config.yaml
n_head: 4
n_kv_head: 1
attn_scale: 0.125
beta2: 0.98
warmup_steps: 431
final_lr_fraction: 0.02
steps: 7386
Each number is 128 + 24 x the weight over its row's rms, rounded and kept within 0 to 255. Layers, rows and columns count from 0. The size above them is the row's rms in percent of the matrix's.

# layer 4 MLP up, 512x224, rms 0.0982, rows 89-98, columns 112-223
size [ 97 105  98  97  96  99 106 104 102 109]
[[151 171  72 170 129 121  99 136 149 106 125 156 113 124 132 143 116 108 146 134 123 124 102 125  93 103 106 148 134 133 130 103  96 141 148 118 125  92 130 105 150 141 126 141  92 157 124 128 105 128 114 122 147 136  99 155 145  73 106 133 112 106 118 161 163  56 100  74 137 114 115  95 109 110 116 104 154 101 149 119 102 123 102 120 119 124 129 140 127 164 164  64 147 147 120 125 117 138 119 106 140 107 138 120 135 143  94 124 169 158 130 140]
 [104 130 116 115  66 118 119 120 137 162 140 138 167 171 128 102 129 153 104 115 121 123 126 157 134 126  94 122 108 126 118 130 119 121 122 161 124 112 144 227 116 117 124  88 104 149 139 142 131  84 153  97 104 140 128 118  89 107 177 118 138 111 137 145 111 151 147 164 151 105 120 153 133 150 181 130 144 149 102  67 156 145 108 115 180 118 154 132  80 110 124 104 146 119 129 151  92 128  97 104 147 143 131 104 102 112 147 163 131 134 138 158]
 [124 146 130 114 191 134 144 120 126 105  90 102 131 108 100 162 150 151 121 133 127 114 139 115  93 117 141 149 139 157 112 133 120 119 159  86 125 112 122 128 147 123  96 107 170 141 128 107 123  88  80 132 157 145 109  63 128 127 133 131  83  76 119 121 141 133 143  84 152  91 115 141 118 136 101  80 183  76 135 136 112 103 137 154 144 112 152 169 139  91 121 123 147 133 119 136 117 141 129 142  85 124 173 165 126 118 108 124  89 144 125 106]
 [137 141 161 108 101 142 134 130  61 135  72  52 112 161 140 145 138 151 107  88 121  79  92 150 127 101 131  93 158 139 159 148 115 153 127 171  97  96 139 143 114 127 113 112 109 144 133 145 146 124 114 151 136 110 147 161 119 102 107 140 104 124 165 158 165 140 117 139 125 150 146  92 128 160 136 105 104 145 117  96 126 111 150 108 134 123 126 108 129  88 142 141 134 148 121 117 162 136 103 139 142 103 131 108 118  93 127 113 129 128 180 145]
 [ 94 115 106 158  96 138 119 127 120 136 116 163 169 190 138 138 159 141 117 113 127 111 129 122 179 129 134 156  97 113 161 156 158 140 138 122 131 143 159 126 107 109 134 101 108 147 135 166 115 159 145 108 130 169  79 135 134 136 146  91 202 137 114 113 122 104 168 147 155 154 126 132 137  97 141 121 147 109 160 136  64  96 128 129 145 140 125 119 153 116 121  88 109 119 158 118  99 142 108 121 109 147 156 114  88 166 151 100 115 134 136 131]
 [161 155 122 123  97 111 108 128 170 122 120 122 110 112 137 129 134 128 125 165 153  95 110 150 143 166 149 108 164 134 121 138 106 111 138  72  87 134 133 117 100 154 112 140  83  78 115 174 111 141 104 172 140 123 102 130 159 145 125 141 134 139 107  99 132 160 111 129 116 187 136 123  56 145 151 149 129 135 116 125 142 151 141 161 119 150 104 157 116  94 155  94 114  93 124 147 119 127 145 116  86 122 136 107 132 106 169 134  97 186 127 106]
 [191  94 103 116 131  76 143 114 142 181 137  80  91 122 132 148  97 109 120 135 123  96 162 132  98 142 123 103 140 113 108 131 115 120 112 125 142  73 112 157 137 160  95 133 164 122 108 125 164 107 166 133 119  79 104 119 107 142  90 109  81 168 145 140  73 128 144 126 122 110 134 134 143 146  98 128 104 122 121 120 125 108 161  57  93 122 159 151  93 109 128 127 173 108 128 104 142 135 117  88 112 126 103 102 109 135  84 109 133 123  94 154]
 [153 123 160 154 111 112 123 120 156 137 133 104 152  90 101 154  82 118 116 143 110 142 112 119 100 107 126 116 162 131 153 109  81 112 171 165 100  99 119 127 157 142 146 132 117  84 104 134 134 131  88 111 154 111 116 140 134 139 167 115 109 147 135 128 108 111 133 166 117 109 138 143 121 177 118 153 138 140 107 142 111 111 120 132 116 135 134 105 150 130 141 127 115 130  84 148  86 105 118 137 118 127 136 151 120 101 128 143 160 169  95 121]
 [132 159  92 144 142 138 120 116 126 122 132 175 141 126 149 162 189 159 120 103 139 112  91 147  90 110  86 169 109 127 155 142 129 167 129 164 133 166 148 135 169 164 132 107  88 118  86  87 163 108 171 168 145 118 132 110 100 119 137 107 142 152 144 112 155 127 115 158 137 119  82 111 148 152 136 137 136 152 136 160 132 119 119 137 124 139 125 112 131 104  52 104  89 124 125 158 139 109 126 126  81 113 102 143 152 104 142 120  92 138  98 107]
 [140 169  81 127  91 112 147 108 159 120 108 119 156 140 132 134 158 129 154  91 121 136 148 131 163 126 129 142  95 127 118 115 146  91 114 117 135 141 158 152 130 126 113 115 150 124  56 125  78 172 166 169 178 118  95  88 113 118  97 123 125 117 143 118 118 102 121 150 159 141 157  96  90 152 157 109 141 121 104 114 131 112 165 128 105 149 157 127 115 117 128 143 144  97 116 146 133 136 124 103 142 142 138 129 123  81 113 102 152 169 102 104]]
# layer 4 MLP down (transposed), 512x224, rms 0.0926, rows 89-98, columns 112-223
size [ 97  98  98  97  97  99 107 108 102 111]
[[156 134 139 155 134 154 110 117 159  94 126 127 147 129 139 105 103 129 113 143 136 119 125 137 138 118  74 126 131 161  97 101 130  99  63 137 129 140 125 115 142 131 119 142 185 141 153 120  80 184 147 140 113 132 131 105 144 159 131 120 145 118 130 140 111 117 113 121  99 117 129 130 146 119  87 116 136  95 120 109 129 124 140 161  98 146 120 183 177  95 169 148 105  91 168 145 146  98 142 147  71 141 142 131 162 129 140 138 117 111 135  95]
 [179  85 105 142 190 118 179 145 127 114 123 127 104 114 136 132 150 125 126 122 121 123 138 107 137 128 157 106 112 149 125 156 126 149 122 126 161 107  85  39 143 139  96 161 137 154 120 103 153 116 149 137 148 128  96 130 124 144 115 124 167 157 122 122 110 164 126 123 111 167 156 140 114 121 136 162 169 115 130 165  82 137 125 147  86 127  92 100 255 104 144 142 148 123 139 108 141 125 170 130 149 122  95 100 145 122 106 147 120 128 137 103]
 [100 134 138 124 125 116  86 108 158 183 118 140 112 170 166 103 171 128 143  52 147 127 152 121 144 144 141  92 150 132 166  91 142 143 136 108  79 102 134 110 139 134  86  98  97 148 163 134 106  98 135 143 159 177 113 129  95 120 157  90 143 133  85 152 129 150 128  89 158 113 110 113 116 138 122 128  80 127 141 133 177 132 155 136 129 143  99 116 200 105 113 109 121 132 125 122 125 107 148  95  90 160 163 136 134 124 126 137 130 179 107 157]
 [137  88 121 145 111 138 111 101 111  90 134 137 115 153 123 126 105 159 106  99 158 138 100 165 154 155 166 133 111  63 110  89 169 157 101 135 130 138  66 109 117  95 130 176 104 136 152 137 111 143 123 101 153 128 116  77 136 139  75 138 127 138 109 146 139 141 101 141 104  94 165 108 125  94 125 104 103  93 141 137 136 123 127 115 139  88 104 105 113 143 145 132 126 101 157 142  71 149 144 196 143 117 127 116 147 154 161 151 173 131 100 117]
 [ 85 125 138 125 104 164 114 159  94 109 140 154 153 116 118  89 122 162  97 127  89 164  72 106 133 125  77 151  84 151 132 128 129 138 126 128 139 163 129 229 120 151 118  53 144 119 121 130  87 130 137 129 118 149 124 141 105 149 142 130 140 120 119 153 124 123 114 132 130 131 137 127 114 170 166  97  78 119 150 152 134 132 141 159 184  74 120 149  84 143 111 121 126 129 119 123 104 112 121 126 121 164 190  72 102 143 131  99 132 111 105 136]
 [100  90 107 137 121 158 110 121 110 156 151 195 128 134 110 123 166 100 111 150 102 120 131 138 100 126 114 120  79 164 138 116 148 129 146 122  94 148 121 152 103  87 130 150 141 154 146 167 140 115 115 120 122  61 143 117 104  99  95 101 151 126 128 112 102 101 144 106 119 120  85 113 103 144 132  90 138 152 118 131 128 136 135 152 143 123  91 128 139 142 144 114 147  93 132 103 139 135 158 123 103  90 121  69 116 116 100 115 169 152 137 135]
 [ 85 129 148 149  90 138 113 126 130 115 106 111 149 151 107 167 113 185 136 150 134 126 136 158 169 114 184 112 136 140 166 105 134 127 121 149 116 152 116 104 125 138 146 126  72 149 138 126 141 129 152  91 138 133 128 112 133 139 147 129 136 110 126 133 162 161  97 153 173 106 143 140  93 118 160 140 111 111 138 159 125 116 112 138 157 147 115 118 156 123 139 119  82 164 118 153 101 121  98 117 145 174 111 115 175  91 150 109  96 118 176 110]
 [107 130 161 103 136 144 170 138  98 168 153 131 173 108 183 128 110 115 160 171 136 122 133 170 125 126 124  79 110 122  92  93 170 103  87 129  92 112 130 148 191 129 117  92 125 120 131 118 158 121 152  72  91  88 159 160 151 131 132 151 121 137 133 136  87 101 113 172 132 135 118 131 153  94 143 149 169 123 171 122  85 142 118 111 137 118 118 115 161 107 127 118 141 115 142 133 131 111 124 118 125 117 153 108 117 148  97 107 113 134 135  82]
 [ 98 126  92 122 130 142  96 110 178 119  96 158 128 111 117 141 106 112  74 142 170 104 152  72 107 104  96 168  92 135 109 163 150  99 157 121 136 156  94 180 144 134 140  89 110 129 112 113 121 124 111 145 144 136 107 133 102 119 105 119 123 137 135 104 107 131 136 100 128 147 142 141 152  45 141 120 121 126 135 137 161 123 164 129  97  97 126 163 161 136 162 144 123 151 130 114 130 110 113 133  99 167  99 132 106 109  96 144 163 110 137 122]
 [130  88 153  87 123 142 107 124 135 166 140 121 118  94 177 149 154 110 168 118 138 137 123 115 125 116 193 153 114 151 149 114 106 129 106 131  91 153 112 104 132 141  84 112 131 128 135 145 108 162 143 130 153 140 100 116 103  95 138 129 146 117 169 133 103 119 140 106 115 117 153 129 118 157 122 131 113  97 118 155 128 112 152  95 127 157 180 113 234 127 115  90 135 134 119 118 104 148 101 124  87  98 135 202 124 130 109 144 149 126  93 121]]
# layer 4 MLP gate, 512x224, rms 0.103, rows 90-98, columns 112-223
size [ 95  96 106  95  95 100 109 104 100]
[[167 136  75 136 140 117 133 128 149 100  71 119 132 105 118 162 127 135 148 137 103  99 118 105 116 121 140 126 137 139 121 178 132 158 141 107 118 141  95  57 150 141 130 155 117 148 140  78 151 105 132 130 122 142  77 124 155 139 142  91  98 154 128 112 198 169 122 134 133 147 129 143 133 127 126 117 118 101 131 171 131 108 136 116  88 120  99 142 164 121 159 153 144  87  72 108 142 116 159  90 152  87 126 173 152 114 112 142 148 158 142 111]
 [124 111 144 120 106 125 144 108 137 125 152 107 155 136 108 156 160 108 100 181 104  94 148 135 123 130 130 116 143 143 156 152 170  99 139 132 125 148 140 125 112 151 125  96 108 115 139 157 106 176 139 126  97 126 125 161 106 108 132 141 101 119 131 121 115 156 117 139  95 135 110 103 169 148 151 164 123 112 118 145 122 156 118 115 110 180 145  84 147 151 148 105 166 115  79 121 115 104 144  84 152 140 111  94 110 129 150 165 103 124 105 103]
 [120 110 112 128 139 129 122 149  92 108 111 121 124 155 135 184  98 144  81  90 173 164 152 109  78 128 131 134 146 110 133 118 139 148 130 107 149 178 124 122 141 114 132 122  80 150 144 147 111 146 146 111 106 173 144 120 155 103 116 107 168 159 145 128 135 143 111 130 128 137 105 109 151 139 159 111 160 141  78 147 117  89 131 128 116 170 149 125 129  88 151 143 146 176 144 139 119 131 128 191 132 115 112 146 134 118 198 143  93 120 152 103]
 [ 93 145 120 129 174  74  84 150  89 105 140 181 159 157 128 128 143 151 105 148 127 147 163 138 124 147 108 165 130 144 138 114 141 141 171 149 147 135 134 142 129 145 142 109 128 155 131 110 131 136 156 114 156 103  80 107 110 148 114 116 176 115 128 124 115 120 122 128 135 102 109 152 157 121 158  97  62 163 133 158 118 129 141 151 140 129 164 129 116 127 115  86 144 112 153 124 115 108 123  98 127 119 171 165  74 101 118 117 140 132 147 104]
 [127 158 160 142 122 108 102 134 133  93 127 176 155 138 134 156  80 132  81 154 130 124 137 148 164  91 120 151 143 102 120 134 122  74 134 106 113 172  94 127 153 144 127 104 160 122 166 125 130 132 155 130 139 136 115 157 160 154 162 156 105 111 131  93 127 157  70 139  82 152  97 125  91 123 127 121 119 141 106 147 106 106  88 139 153 103 117 146 139  82 120 142 127 128  76  79 120 135 152 104 141 142 168 173 110 126 145 111 132  85 161 152]
 [123 100 129  96 146 135 108 155 103 144 128 142 121 142 145 153 195 151  99 144 139  81 129 148 154 136 135 176 128 136 126 108 100 142 150 114 143 135 108 110  94 147 147 119 129 115 121 134 136 124 158 148 161 125 124  91 187 135 123 123 134 179 156 133 153 152 110 124 108 111 112 159 123 108 112 119  98  91 127 111 115  57 143 123 130 123 114 166 149  84 129 126  89 162  84  83 125 184  81 141 100  90 158 157 151 136 155 159 133 130 120 117]
 [121 131 123 141 155 170  73 133 126 129  80 166 140 126 147 119 113 110 105 162 174 151  98 155 122  96 117 134 123 162 102 123 108 148 134 102 133 139 137 122  93 141 172 155 135 141 100 103 111 129 123 104 135 105 125 157 141 122 123 114 116 107 159 137 135  86  99 120  99  94 105 158 121 118 148 131 141 117 127 163 154 123  89 148 140 147 152 121 156  95 119 145 136 172 107  81 119  93 138  97 176 144 147 130 117 116 127 142 141 138 146 157]
 [112 102 148 124 164 174  92 119 133 129 130 146 104 106 106 110 114 128 106 147 129 124 141 163 191 114 133 147 149 114 115 165 125 123 113 106 154 164  88  96 148 137 148 134 157 140 142 114 115 151  92 122  92  78 106 159 130 139 155 109  85 166  74 108 125 109  86 127  92 128 115 124  84 106 119  62 113 122 115 119 103 106  92  73 148 133 178 139 144 128 100 134  97 156 137  96 137 162 110 114 133 143 141 127 107 112 145  74 116 148 128  99]
 [144 138 140 128 140 124 137 122 195 103  73 132 120 160 129 107 100 111  92 164 157 157  85 108 156 113 139 159 121 120 154 105 172 188 126 144  96 137 147  93 143 124 153 134 154 104 139 166 115 149  99 114  99 146 142 109 169 124 145  99 150 140 133  88 123 112 125 134 118 125 130 130 183 144 158  92 157 143  97 103 129  81 114 105 128 107 153 151 153  89 125 109 105  98 184 117 139 130 148 164  92 134 134 126 143 142 176 143 118 145 133 164]]